Weights of a small transformer language model: MLP 2048 tanh GELU.
Each number is 200 + 20 x the weight over its row's rms, rounded and kept within 0 to 999. Layers, rows and columns count from 0. The size before them is the row's rms in percent of the matrix's.

# layer 4 MLP up, 2048x512, rms 0.0798, rows 357-383, columns 256-511
101,187,175,235,188,186,231,195,190,179,176,210,166,214,197,191,190,179,202,211,187,187,221,166,208,233,216,195,246,207,203,196,199,188,226,184,173,198,209,196,191,236,207,235,208,199,194,203,223,220,213,201,193,208,223,228,205,191,175,157,197,196,200,164,210,214,193,188,211,171,199,225,187,187,208,216,209,214,219,182,234,217,177,178,228,193,236,216,223,184,203,184,204,211,168,237,200,181,207,213,192,231,219,198,192,205,204,183,184,194,182,172,188,204,188,214,193,218,210,188,218,219,234,196,219,167,147,215,198,208,202,187,192,192,215,230,200,202,188,221,222,198,224,206,218,191,242,196,223,168,210,187,202,199,204,194,200,211,171,212,220,214,221,203,173,220,193,180,197,183,208,194,213,214,211,205,224,212,164,184,201,192,213,192,178,181,190,174,232,212,202,206,220,187,206,222,191,204,220,210,176,205,195,205,195,196,222,239,223,214,180,216,239,227,202,185,213,161,176,184,195,216,215,211,201,242,221,231,201,201,217,193,185,221,161,209,191,196,191,202,188,182,203,200,169,136,232,184,255,222,171,202,206,196,190,204,208
103,205,208,211,198,205,183,204,188,163,174,193,196,196,174,219,204,172,191,226,185,171,209,213,195,188,193,189,199,212,242,196,189,222,226,169,210,181,244,213,212,204,218,184,191,200,227,234,203,186,245,194,169,204,182,212,167,206,194,205,202,223,190,205,220,202,198,242,222,154,207,146,209,190,233,189,215,208,214,240,209,171,186,210,221,196,189,187,211,187,222,188,185,179,196,204,188,206,190,190,219,216,196,209,212,187,216,201,203,165,193,168,195,197,205,192,180,219,226,201,205,188,177,206,199,205,168,176,208,234,213,212,174,204,230,166,195,166,185,167,203,199,190,188,159,157,180,181,186,207,159,214,223,210,177,196,196,233,187,208,212,140,173,249,181,206,200,180,169,218,196,201,213,213,181,165,182,237,200,213,191,244,198,201,199,214,216,172,208,186,185,197,192,188,212,186,232,176,185,185,190,193,208,188,241,205,227,222,170,211,214,249,210,201,212,244,220,210,190,184,203,189,191,242,240,239,208,200,219,193,215,196,207,237,190,218,167,214,214,215,194,198,209,214,203,177,188,268,234,209,231,212,229,192,206,177,182
096,215,178,223,225,223,202,212,186,202,203,181,203,209,180,205,201,199,210,173,196,222,192,173,199,221,170,193,206,207,211,155,226,173,189,216,183,218,207,169,226,217,206,204,202,213,218,221,215,204,205,183,172,221,248,175,182,173,198,218,222,252,201,184,215,224,210,217,243,203,214,204,196,214,182,197,202,180,188,223,211,154,213,209,204,174,184,228,190,196,180,209,187,171,206,214,210,211,175,183,232,169,180,193,188,213,216,195,208,182,198,229,208,205,198,198,233,196,211,196,201,184,191,186,149,233,205,195,197,205,159,221,194,197,220,195,168,196,201,210,193,182,193,201,199,186,229,192,171,198,206,200,237,211,177,182,208,212,179,214,240,202,189,219,175,212,191,174,190,204,206,170,207,189,192,192,219,189,183,205,191,191,200,219,185,211,227,233,190,227,210,180,162,214,183,217,178,192,194,228,183,188,232,185,210,151,185,205,198,216,205,184,203,177,200,166,204,195,207,206,160,215,202,184,174,175,165,197,221,209,197,212,199,181,200,180,193,219,158,206,216,178,186,220,161,245,160,206,192,190,227,260,211,193,234,208,203
093,198,247,214,222,179,201,185,222,198,197,223,183,209,229,194,233,198,210,258,189,219,212,206,179,219,208,188,208,170,207,170,215,210,187,209,171,209,221,201,207,163,178,200,222,211,187,199,212,207,193,203,156,204,178,235,176,177,195,225,226,202,205,217,226,188,186,232,199,202,168,242,204,208,179,136,201,194,182,196,194,175,200,209,191,196,228,185,192,188,222,203,205,191,201,242,198,180,202,215,179,214,225,215,191,205,158,238,186,198,235,229,190,190,205,208,209,172,178,193,215,209,191,185,203,189,183,203,191,210,174,206,216,224,193,224,183,212,188,200,213,224,202,200,214,192,236,209,176,157,223,198,216,214,183,231,214,201,191,162,176,150,160,202,204,209,217,209,197,211,215,181,161,165,215,197,172,201,209,195,202,216,188,206,250,188,168,167,205,220,218,197,205,241,176,206,187,214,158,181,188,227,232,167,195,197,227,204,204,198,176,188,207,198,200,178,180,175,200,190,190,216,170,202,214,207,168,240,211,193,213,208,206,175,175,198,188,259,172,212,220,198,228,174,200,230,199,211,182,209,233,188,192,219,203,210,213
102,202,191,215,195,174,170,182,198,165,165,185,189,170,211,156,202,178,210,177,220,223,199,212,228,159,201,215,183,211,220,151,198,210,189,177,198,207,225,230,200,204,229,188,162,201,198,230,238,152,204,230,190,171,179,217,181,199,220,191,238,203,186,193,209,184,194,201,192,200,213,206,160,231,223,211,187,222,211,173,189,191,201,205,190,207,192,183,192,224,229,225,196,215,190,170,215,193,179,229,199,223,201,203,212,185,195,192,211,158,195,184,245,201,242,201,200,184,213,225,174,176,184,204,245,194,232,191,223,227,236,195,208,189,207,224,173,222,166,204,203,234,206,209,203,189,182,187,181,192,225,198,224,220,224,201,197,232,194,224,215,222,184,214,176,178,214,186,206,170,197,202,216,170,197,178,215,191,193,195,180,208,201,198,221,169,212,187,200,209,193,207,229,197,189,209,217,194,229,195,205,179,158,188,175,189,215,196,194,186,201,239,188,237,191,204,210,160,189,202,226,188,173,197,186,204,226,205,201,192,152,177,219,175,207,201,209,174,223,186,224,197,185,216,203,225,176,195,189,201,215,227,170,187,191,158,213
095,199,195,200,189,218,226,180,234,202,238,213,187,219,183,202,160,232,181,215,164,170,222,199,186,210,187,209,217,193,220,203,195,188,201,223,217,239,222,230,198,220,170,198,198,181,199,227,201,217,206,196,229,218,230,206,166,167,171,236,186,182,176,212,188,188,220,178,197,171,185,194,200,202,209,238,206,197,209,207,193,198,160,223,221,185,216,198,208,225,163,244,190,189,236,201,162,191,230,239,249,206,184,184,182,184,193,220,179,156,192,218,202,207,213,184,195,169,188,178,212,175,213,184,199,203,197,212,196,205,223,207,205,209,212,201,217,175,223,196,227,234,158,167,202,203,221,172,214,195,236,199,196,204,198,216,215,191,218,196,234,211,190,197,206,188,197,210,192,211,223,199,198,236,208,180,191,230,204,165,188,197,199,220,178,176,197,196,215,211,175,196,181,226,231,204,200,216,191,212,183,218,222,212,184,183,177,164,192,221,249,200,211,188,206,214,191,190,219,209,202,184,220,177,188,229,192,206,221,177,232,205,230,209,158,178,234,159,213,236,172,183,201,195,156,197,211,171,231,195,179,214,179,192,213,169,215
097,203,159,213,196,176,213,156,213,189,184,208,173,201,194,179,207,195,207,204,221,192,199,242,214,178,218,192,184,191,193,194,223,174,182,204,206,230,159,167,204,218,213,189,183,217,192,212,147,183,237,196,173,229,249,210,204,212,197,228,182,166,182,181,192,213,203,202,211,175,208,216,222,216,241,229,264,186,244,182,213,212,198,219,195,189,195,220,202,169,222,225,188,205,208,165,203,205,200,209,215,207,190,214,222,197,199,192,207,204,208,162,226,187,221,216,183,182,203,219,230,197,216,194,206,162,210,197,218,173,205,209,197,182,188,244,185,178,199,202,184,213,213,210,224,216,225,173,168,207,197,199,155,212,176,192,172,220,194,203,207,209,177,195,177,182,211,195,266,200,171,170,176,205,205,202,212,201,184,206,209,198,201,174,202,183,195,189,192,214,219,203,175,190,183,188,172,170,208,221,164,185,186,262,204,209,237,162,217,195,184,204,213,169,201,178,196,182,191,200,193,180,211,210,156,231,227,214,192,219,168,202,169,150,171,211,210,209,227,197,257,207,198,221,183,222,208,195,169,201,197,171,197,238,189,212,224
102,240,198,208,213,224,193,226,194,190,208,188,188,190,203,215,210,198,216,174,181,208,186,175,134,188,236,196,216,232,215,198,204,182,208,196,190,249,218,193,184,220,199,168,189,212,211,190,179,187,179,213,182,153,168,172,245,183,179,174,210,182,183,212,205,185,216,201,177,212,193,168,183,212,200,211,230,209,188,200,197,190,224,234,181,229,181,203,219,213,194,207,212,193,189,204,206,163,247,164,197,168,222,148,207,202,223,229,187,185,195,224,231,158,228,225,234,186,163,224,185,199,178,205,223,245,223,217,185,206,224,216,229,163,216,234,193,179,184,218,207,146,161,213,210,194,183,244,201,214,218,218,166,202,232,198,188,195,150,169,193,221,210,203,194,169,179,186,182,203,180,172,231,207,223,210,184,203,235,204,203,201,203,185,213,205,167,220,219,170,224,181,198,196,205,172,206,211,195,208,201,199,192,176,190,197,152,209,227,194,182,220,205,183,213,198,173,169,170,220,204,237,199,200,224,179,242,217,228,167,191,191,159,194,191,196,190,187,205,205,187,203,177,161,218,224,214,211,191,211,211,206,221,229,231,168,176
102,204,200,204,240,193,197,220,224,164,190,193,242,181,240,237,208,195,192,171,182,246,210,210,186,197,231,212,225,208,205,199,196,179,188,221,189,207,187,260,196,207,218,205,177,203,206,199,171,202,184,211,214,221,199,196,170,194,219,142,210,170,216,217,209,214,210,180,165,213,192,171,161,198,187,203,206,196,191,164,194,178,188,171,197,202,197,196,194,152,231,196,178,188,192,219,226,221,245,183,210,184,217,175,212,203,200,193,208,199,221,203,201,160,202,217,178,199,181,201,219,209,218,213,197,208,220,192,181,189,190,166,177,201,217,230,168,181,267,202,203,212,181,188,205,204,235,236,193,201,177,170,197,237,248,200,224,218,232,215,194,175,212,217,195,208,234,182,188,185,221,182,198,204,236,196,193,184,231,203,171,208,189,203,220,217,227,179,197,222,177,178,196,179,172,216,202,183,213,213,240,205,186,162,212,201,218,209,172,208,191,203,200,224,187,199,189,218,203,176,199,161,206,191,212,241,226,206,217,186,173,206,208,211,195,220,189,209,246,240,175,184,154,218,202,191,181,217,211,201,197,187,174,165,192,216,161
097,213,244,194,187,196,186,201,202,185,213,190,191,179,221,191,162,234,176,191,209,205,162,195,208,192,232,232,204,229,229,231,212,197,203,212,205,208,209,236,185,204,201,194,165,193,201,225,193,193,146,204,190,188,237,185,208,204,203,200,216,198,215,191,206,203,163,201,191,195,200,203,187,159,164,220,235,246,180,193,157,218,230,202,211,212,212,217,239,181,140,165,215,210,183,222,202,184,199,215,193,229,208,199,233,213,184,206,204,181,188,190,209,207,197,156,187,197,235,209,195,191,205,180,222,218,179,245,210,229,168,167,194,208,197,205,217,209,191,170,197,204,202,183,220,237,195,213,212,227,145,202,185,230,215,185,199,183,230,198,201,228,210,199,167,230,177,216,242,201,235,223,192,188,219,206,183,207,182,199,176,208,171,218,186,227,208,203,184,177,195,183,222,231,201,237,211,177,201,170,192,222,204,202,194,234,213,199,199,198,159,223,191,166,221,202,210,200,167,203,212,187,215,222,209,203,198,174,207,193,231,204,214,196,204,213,186,183,196,259,183,213,210,227,223,205,200,202,179,208,220,146,179,220,208,194,185
109,202,179,190,191,200,215,177,163,207,195,201,199,174,165,214,183,187,238,231,175,199,208,200,195,233,227,209,191,203,190,221,214,151,189,208,201,209,189,233,197,195,206,179,163,191,198,209,205,197,201,194,205,224,210,194,167,172,198,244,166,166,176,177,213,200,182,198,199,221,192,175,241,214,184,201,210,191,224,213,202,190,213,201,207,195,159,203,191,203,196,250,213,186,171,194,219,156,227,211,207,217,210,199,182,211,178,193,214,201,222,224,164,201,197,235,178,165,199,219,204,182,191,180,206,208,257,195,176,218,185,168,194,222,193,242,197,213,242,197,164,217,193,206,229,168,231,203,212,196,200,198,191,212,205,214,178,168,197,142,217,161,238,206,174,228,226,213,212,202,172,218,206,208,206,206,200,195,220,181,206,181,180,204,159,188,203,175,204,218,212,220,202,207,160,177,204,188,174,185,195,211,216,198,202,197,216,189,178,198,183,177,171,204,187,226,189,189,202,205,196,183,206,227,184,221,232,202,209,207,200,172,182,193,212,203,199,216,213,217,155,175,196,215,204,161,208,178,200,201,174,251,207,176,209,192,182
095,150,181,182,203,238,177,243,174,166,196,194,215,206,235,210,224,226,224,195,193,197,202,205,223,168,171,229,187,185,193,217,208,201,216,190,210,219,195,193,175,201,203,196,211,168,236,174,218,196,188,200,209,188,190,173,201,212,200,238,172,216,190,189,222,181,200,241,233,193,182,189,194,171,135,225,218,172,207,201,198,225,215,194,212,225,178,190,192,185,187,184,205,211,246,183,192,215,222,228,216,219,236,220,200,209,202,214,213,216,215,192,195,189,213,240,173,166,218,172,208,187,192,149,219,222,166,174,182,197,211,212,204,197,230,198,226,227,172,189,193,211,195,209,227,214,209,213,207,210,189,174,176,209,196,209,190,205,232,194,204,188,220,201,188,182,222,177,215,188,193,188,213,194,191,233,210,189,224,198,192,199,142,204,187,179,177,186,211,208,166,214,186,187,184,200,198,179,193,210,176,236,218,175,200,214,189,168,212,192,224,200,174,238,192,168,225,167,202,198,219,245,220,205,190,215,199,196,211,206,198,231,181,199,206,205,177,190,189,221,165,177,191,190,192,198,168,172,189,217,192,205,170,219,178,229,203
098,211,196,209,213,202,211,176,203,204,202,228,164,190,225,178,207,227,231,154,268,211,194,212,195,172,156,231,199,236,198,194,182,190,213,204,174,255,188,206,191,190,216,190,156,220,213,198,190,178,200,223,191,166,212,225,237,228,197,213,173,174,215,225,182,198,199,200,205,206,166,217,217,217,212,198,178,213,191,186,208,233,183,195,182,222,204,184,173,224,184,207,166,214,211,188,181,215,195,213,172,200,176,179,184,227,204,219,211,217,207,219,220,236,206,180,160,234,207,194,197,176,176,171,230,227,200,212,192,186,195,201,200,183,216,203,157,189,203,229,196,205,211,220,183,189,214,263,195,186,195,233,191,172,225,188,224,199,182,220,180,191,234,208,220,238,208,205,198,191,179,190,221,193,216,209,219,197,214,200,213,183,212,203,210,232,214,182,182,228,177,175,209,199,219,190,165,200,180,174,203,199,206,192,171,162,199,189,202,221,232,224,196,208,183,214,185,213,217,214,210,193,227,221,208,215,194,209,184,183,189,176,198,180,186,218,186,167,212,208,224,214,208,189,212,191,182,241,174,186,172,210,226,207,212,184,239
094,284,213,199,228,191,195,234,242,204,217,224,179,208,214,200,202,190,221,146,197,193,188,196,186,226,180,217,194,208,247,190,233,231,218,205,194,205,166,215,193,204,201,199,207,195,208,195,187,205,219,215,203,180,226,162,190,207,179,182,192,196,253,167,205,198,177,204,179,248,200,194,224,188,221,187,207,178,229,194,166,177,187,200,205,207,218,211,207,219,213,219,201,209,240,189,218,209,170,194,208,217,195,202,216,227,251,179,220,196,193,208,197,230,238,196,194,176,214,214,189,158,190,218,228,195,213,217,215,218,195,207,203,204,207,215,193,164,193,188,214,210,163,155,203,181,214,243,201,199,231,186,180,197,190,211,178,185,208,211,192,201,214,197,198,236,222,226,231,199,207,213,160,160,199,210,196,204,206,211,202,213,184,188,172,216,197,229,193,206,205,207,181,196,230,211,201,196,181,201,212,195,235,191,199,178,213,182,206,183,196,190,210,187,199,181,211,213,193,199,168,211,187,220,201,147,213,217,184,184,180,166,195,189,234,180,194,169,205,207,218,222,171,183,218,184,210,182,208,184,203,195,197,202,185,209,214
103,222,202,198,187,164,207,228,210,199,232,180,207,178,184,175,216,199,183,221,207,238,227,240,216,187,177,222,172,208,195,206,205,208,207,210,176,205,221,195,199,223,208,209,208,193,202,176,215,154,212,204,201,233,210,212,184,226,203,183,198,176,212,211,195,185,204,224,190,199,238,184,159,175,211,182,193,178,200,236,225,221,197,190,215,151,181,190,218,184,221,160,180,203,181,213,195,201,209,226,216,175,222,210,236,192,184,192,198,214,194,215,228,202,184,194,196,169,213,189,200,164,177,198,190,212,140,215,188,187,215,201,186,208,224,192,203,215,190,164,203,171,183,223,203,235,225,188,224,209,182,159,205,211,204,200,208,208,213,219,191,200,196,190,204,222,197,235,186,247,227,182,206,210,237,185,242,183,200,229,186,186,243,216,236,188,206,175,202,224,196,186,213,171,204,182,202,204,203,203,167,184,163,179,196,205,193,180,175,233,216,166,193,188,225,210,224,220,160,206,193,208,205,193,184,185,200,238,226,190,231,202,225,208,199,171,188,192,235,177,195,210,184,178,234,177,220,200,219,248,237,174,222,157,218,194,196
094,205,203,196,189,192,197,232,204,235,191,210,213,180,189,240,181,196,192,212,192,215,196,204,220,208,190,184,181,225,212,220,195,161,199,167,207,181,204,187,180,206,207,218,175,213,216,228,235,213,210,173,209,190,207,206,182,193,191,195,220,199,220,199,254,209,217,210,216,194,199,214,190,186,193,193,212,148,221,209,215,151,188,180,205,188,188,235,176,229,173,157,227,204,223,217,223,192,174,189,195,193,216,208,196,203,181,207,201,200,185,166,193,201,209,201,209,186,192,215,183,212,206,193,206,220,168,181,171,199,211,179,202,175,176,220,167,208,216,206,207,211,165,192,202,193,203,204,223,179,189,193,220,225,175,173,221,184,170,195,201,228,206,216,193,211,206,203,180,214,223,173,196,203,186,206,197,203,202,246,183,194,216,213,165,216,200,216,207,183,165,214,249,171,210,168,195,241,176,214,175,182,194,196,193,179,210,187,182,184,207,208,188,170,178,202,168,229,202,214,204,217,207,222,162,160,201,175,235,197,213,181,216,194,171,195,208,218,185,196,147,193,186,188,208,220,190,183,178,201,162,213,221,193,190,186,168
118,213,193,185,235,212,195,188,178,178,182,211,228,205,202,186,196,191,208,192,165,207,178,191,198,206,228,174,196,198,158,200,186,207,196,236,232,201,199,175,192,217,220,198,201,207,240,232,204,187,199,204,193,227,209,207,217,186,199,202,219,221,164,221,199,243,214,185,260,247,181,198,182,222,174,207,218,184,174,189,195,168,214,188,202,216,210,203,195,204,175,224,163,215,185,212,191,183,194,179,165,206,201,176,206,242,186,197,208,190,201,216,182,204,179,200,144,176,220,188,167,204,201,162,215,249,179,210,200,190,195,201,186,167,204,209,185,212,183,177,187,217,204,225,192,199,184,215,232,200,186,230,170,200,219,213,194,216,154,220,168,191,232,212,211,203,206,204,207,225,184,218,200,179,182,198,188,199,198,211,218,151,214,195,194,184,189,184,234,152,204,185,221,198,192,227,227,188,175,180,191,202,204,200,183,185,206,229,214,200,176,224,187,204,208,206,247,145,208,220,245,205,190,190,218,233,181,202,203,214,223,160,203,203,204,165,203,181,207,198,198,195,169,177,213,168,200,193,217,189,215,184,213,225,192,210,238
110,204,198,174,236,174,230,172,232,190,207,195,195,208,194,231,236,171,225,232,162,163,203,165,202,215,175,214,180,198,203,196,211,219,189,214,180,201,195,179,196,132,181,212,220,170,180,197,206,209,189,180,207,156,211,188,195,198,219,196,184,237,183,181,226,232,223,207,193,217,208,219,222,166,195,218,197,209,202,203,163,206,207,189,220,164,184,171,194,194,194,199,233,205,208,185,195,222,212,186,185,191,172,218,215,182,251,205,198,196,182,184,211,204,192,211,193,234,228,213,179,190,221,208,188,205,205,192,210,170,215,204,167,228,251,223,189,227,203,190,209,201,206,220,187,207,211,158,181,206,201,234,180,216,217,187,200,205,173,203,197,158,200,173,187,198,209,206,185,234,195,212,237,208,200,207,186,199,219,171,214,202,187,174,174,168,190,172,206,193,196,184,210,226,176,149,224,184,200,206,209,202,167,203,198,199,207,208,193,170,229,204,145,171,213,221,210,216,204,193,247,182,203,237,218,219,206,179,214,210,208,180,178,188,203,166,197,219,200,226,187,205,176,212,201,199,201,216,190,209,183,178,194,178,177,205,224
102,178,194,215,253,211,203,211,196,217,213,189,252,152,229,181,200,191,209,222,208,196,177,212,182,148,201,192,187,222,198,166,210,245,186,202,178,186,212,180,222,211,192,241,193,236,231,186,189,177,174,181,183,209,207,195,219,228,141,199,205,194,197,191,175,215,174,185,203,222,167,205,212,227,180,149,210,175,187,179,190,182,224,177,198,209,208,228,183,198,206,183,206,225,198,192,221,196,179,168,215,215,198,207,223,211,221,200,215,214,205,204,221,176,184,226,213,194,191,207,213,206,234,195,195,221,197,196,162,217,210,205,193,181,200,216,210,233,218,220,183,227,187,168,179,178,221,188,188,210,229,183,180,187,203,194,215,169,224,194,205,173,200,197,212,189,212,219,178,177,214,168,174,188,207,243,193,202,200,212,183,176,185,173,171,219,199,179,184,240,165,192,172,202,215,216,215,193,168,180,213,188,188,197,202,241,234,211,204,173,209,194,205,199,185,191,197,198,204,208,203,180,214,176,216,240,198,220,212,217,166,175,219,215,191,200,188,177,197,265,185,200,192,220,198,223,185,177,220,213,214,197,196,208,193,188,205
109,189,197,207,174,174,193,188,186,172,214,213,187,180,204,182,230,222,209,179,218,195,190,211,218,189,204,239,206,213,210,194,202,173,208,194,180,251,169,175,216,199,188,219,144,177,193,210,189,196,211,193,171,209,163,209,186,208,176,218,198,196,187,221,176,182,186,204,177,222,192,214,233,195,225,158,179,189,207,217,175,198,152,195,217,206,216,202,196,200,173,165,196,171,226,201,197,181,211,181,199,204,221,175,201,216,187,245,194,205,194,226,183,187,185,196,204,195,171,211,204,209,158,219,210,190,207,187,189,190,177,206,190,194,210,185,174,240,208,206,225,178,180,198,207,183,211,202,188,182,200,186,196,180,189,199,173,232,225,196,216,190,198,191,193,191,193,209,208,202,199,234,192,227,180,215,210,168,224,223,194,236,188,191,214,181,193,228,188,201,207,225,144,224,216,201,174,153,192,208,203,169,186,186,174,205,199,199,178,182,185,227,154,201,246,166,210,211,199,229,187,211,217,179,195,233,142,188,205,191,165,196,185,222,201,203,217,188,217,211,220,224,186,219,218,164,217,231,224,181,172,211,233,211,239,190,199
097,158,206,182,212,237,226,223,197,201,213,217,209,185,215,181,196,194,182,192,181,203,228,256,150,188,176,185,199,191,198,201,182,231,178,177,190,223,176,184,177,182,206,196,179,245,200,166,216,195,196,185,197,185,214,183,188,192,177,233,197,224,214,204,195,192,193,224,189,229,216,178,230,183,185,209,207,171,225,182,188,212,189,221,221,218,208,184,207,208,223,200,191,190,220,178,205,193,177,232,214,210,235,216,189,197,219,227,212,177,178,181,234,196,199,191,170,194,209,202,199,148,212,168,192,221,204,192,221,190,203,171,210,172,191,191,185,201,193,196,248,214,211,222,196,217,231,206,194,218,214,182,223,180,173,208,179,166,201,207,204,172,191,153,228,171,188,178,215,180,194,157,206,193,208,207,208,196,199,199,163,187,177,183,222,169,238,199,176,251,217,229,187,189,212,177,209,215,214,207,184,232,205,210,190,221,143,194,205,192,179,195,199,226,248,206,188,199,172,210,194,201,217,219,189,169,223,204,209,208,210,223,191,195,193,184,186,222,207,208,189,242,213,179,205,193,177,256,225,239,212,180,230,228,159,214,184
103,202,166,208,168,192,194,177,199,233,246,185,267,220,170,217,198,228,216,233,203,169,205,182,190,226,205,191,196,187,189,243,187,243,194,179,223,194,207,209,191,214,236,185,214,234,190,160,174,177,186,182,218,230,192,169,227,164,183,169,207,177,202,192,190,198,217,179,228,174,185,237,192,218,209,206,184,233,208,212,196,194,223,181,176,216,191,174,192,209,197,166,194,202,165,205,200,194,176,197,218,178,196,217,196,190,213,196,181,163,211,193,198,193,199,219,209,213,190,177,193,191,177,183,187,200,190,199,215,187,179,204,219,185,180,187,186,197,198,209,215,217,194,185,229,198,195,176,186,204,199,221,224,178,202,237,185,198,205,175,182,153,216,199,181,185,218,170,191,218,215,192,228,184,187,171,181,204,194,203,193,191,212,186,210,193,180,191,193,183,255,183,213,181,203,237,175,169,187,188,218,208,183,194,184,229,192,170,196,220,173,184,192,217,220,186,231,196,176,191,161,220,196,196,198,192,195,224,219,211,218,180,205,222,222,181,184,205,243,209,203,198,209,208,192,238,152,179,168,225,201,221,186,165,193,192,218
102,180,217,228,237,198,217,236,175,235,217,215,180,220,242,218,182,219,205,199,187,230,210,226,203,190,242,186,155,213,196,197,227,197,186,196,201,193,198,203,188,231,210,201,205,213,201,174,219,199,184,198,205,205,216,184,199,175,215,195,211,191,238,198,230,190,196,200,226,192,207,203,184,174,196,178,194,221,209,196,175,218,169,193,176,218,182,233,182,185,237,214,168,210,177,206,234,245,227,170,220,207,215,200,243,191,194,209,200,216,204,178,222,226,190,186,243,196,204,196,243,189,182,180,195,180,194,248,212,193,214,186,196,219,209,203,171,227,209,168,177,216,196,194,197,178,208,211,223,169,198,148,212,210,209,189,187,205,187,197,243,201,153,217,170,181,211,204,211,185,215,194,242,220,187,204,205,200,219,213,184,168,226,225,223,187,192,183,207,189,194,207,216,199,210,205,216,210,173,231,153,155,157,182,181,191,225,159,181,200,198,207,206,182,219,186,233,175,222,186,172,187,187,240,175,212,178,207,230,191,171,220,215,188,227,166,213,186,179,203,172,186,200,194,191,178,213,176,203,211,211,209,168,210,208,223,183
094,252,229,189,190,186,246,212,179,225,183,191,223,197,203,148,165,190,188,225,221,223,202,200,176,174,198,189,191,199,221,245,192,196,179,204,184,198,193,202,194,220,202,201,199,193,174,206,250,199,209,225,194,215,173,212,222,234,184,215,186,179,206,178,203,159,214,220,159,174,198,165,205,201,177,171,207,177,202,199,214,221,226,188,166,166,187,219,170,215,199,214,202,194,195,189,215,167,202,222,210,221,200,232,185,160,204,171,195,230,178,199,202,206,188,212,171,198,176,209,166,224,214,207,218,177,187,200,217,221,182,197,240,212,193,197,188,173,188,218,197,187,222,193,180,189,206,220,229,243,200,243,231,227,186,185,214,204,192,219,204,197,187,219,171,180,194,225,203,234,222,196,196,182,220,173,195,205,177,216,188,229,180,219,196,196,167,186,179,209,214,208,180,170,191,234,199,231,189,183,208,178,223,205,206,222,212,214,240,195,200,187,209,225,210,207,220,193,175,234,165,212,149,154,193,205,189,221,191,205,177,221,234,218,198,201,187,187,203,174,184,195,224,203,187,200,233,178,216,201,152,207,168,161,172,217,178
099,171,203,245,194,175,224,199,213,224,182,203,200,224,178,201,219,196,229,232,190,173,217,228,215,184,211,214,222,224,219,204,197,191,196,236,204,191,212,190,154,150,170,197,201,217,198,188,189,217,244,206,226,200,220,205,198,191,218,177,210,196,217,187,200,180,195,224,215,216,199,222,201,206,210,202,229,195,182,221,205,236,209,181,162,167,209,233,217,198,202,224,211,209,231,209,236,217,202,190,225,233,241,208,213,190,209,208,203,195,185,185,206,206,222,216,203,213,178,192,184,196,212,169,199,193,200,201,153,211,179,201,183,224,184,202,164,175,243,181,166,209,196,191,195,189,185,231,181,194,173,172,212,210,208,210,197,195,180,191,181,188,234,209,180,198,186,193,168,204,243,199,212,187,225,209,188,199,205,188,208,218,182,211,187,198,158,194,174,176,220,161,179,203,191,184,188,202,212,188,203,214,193,205,212,210,226,197,214,142,255,163,202,217,224,191,203,194,203,177,248,194,179,173,198,197,222,215,231,210,177,210,195,200,237,189,191,209,217,209,192,201,195,202,206,195,202,221,199,183,169,200,220,203,199,207,194
099,198,193,179,191,184,188,189,171,210,208,200,189,198,203,183,197,182,205,199,167,201,191,179,207,197,179,253,192,192,198,167,193,190,178,180,185,165,203,158,203,191,219,239,210,185,185,185,213,176,187,204,207,211,212,207,221,217,205,241,221,232,187,194,189,200,213,186,162,168,196,187,230,201,193,178,225,179,185,193,216,218,199,201,166,197,204,188,212,200,204,178,162,182,197,228,237,209,204,227,200,228,212,195,174,207,174,210,239,224,216,235,194,205,184,161,199,208,231,178,198,190,163,182,207,193,208,189,164,196,238,198,214,193,199,222,214,221,232,211,203,178,211,194,162,225,223,208,237,235,170,173,213,176,167,241,212,226,214,228,189,218,188,206,185,187,211,211,204,221,205,186,174,183,178,220,204,202,205,176,214,185,172,223,230,187,194,206,180,203,214,167,157,202,180,198,210,196,196,205,203,221,224,210,217,199,218,187,202,198,226,221,171,222,179,185,213,211,174,217,205,201,221,185,193,181,191,224,204,197,178,208,212,178,232,211,175,197,202,259,193,173,204,170,208,193,205,197,233,224,173,209,189,169,269,182,191
103,223,216,207,191,212,191,222,196,201,221,201,192,218,213,222,188,178,160,238,188,199,182,147,203,203,187,179,197,157,150,234,204,164,206,169,202,173,170,195,212,184,176,213,166,201,223,191,205,213,212,225,197,185,198,174,229,186,219,210,170,198,188,211,235,215,221,227,180,205,181,233,188,188,203,214,163,251,172,195,202,203,166,208,201,181,200,181,197,218,176,189,207,186,206,188,187,212,208,176,238,193,223,239,200,182,208,198,220,210,210,209,182,166,228,204,171,176,237,187,193,194,208,206,206,232,214,202,230,163,211,204,163,224,208,198,181,230,200,179,174,171,185,204,188,210,159,199,175,224,209,198,215,176,210,193,218,218,198,185,189,207,197,189,151,175,220,186,220,215,205,240,208,182,191,171,168,168,204,170,201,159,204,198,169,174,191,194,234,217,224,221,205,240,188,203,220,198,177,201,194,227,192,191,216,179,220,188,193,205,200,178,203,174,211,207,178,173,186,157,169,215,187,201,217,219,214,225,191,205,238,205,182,231,187,206,194,203,225,212,215,195,201,156,180,203,200,195,208,184,180,171,184,172,227,241,169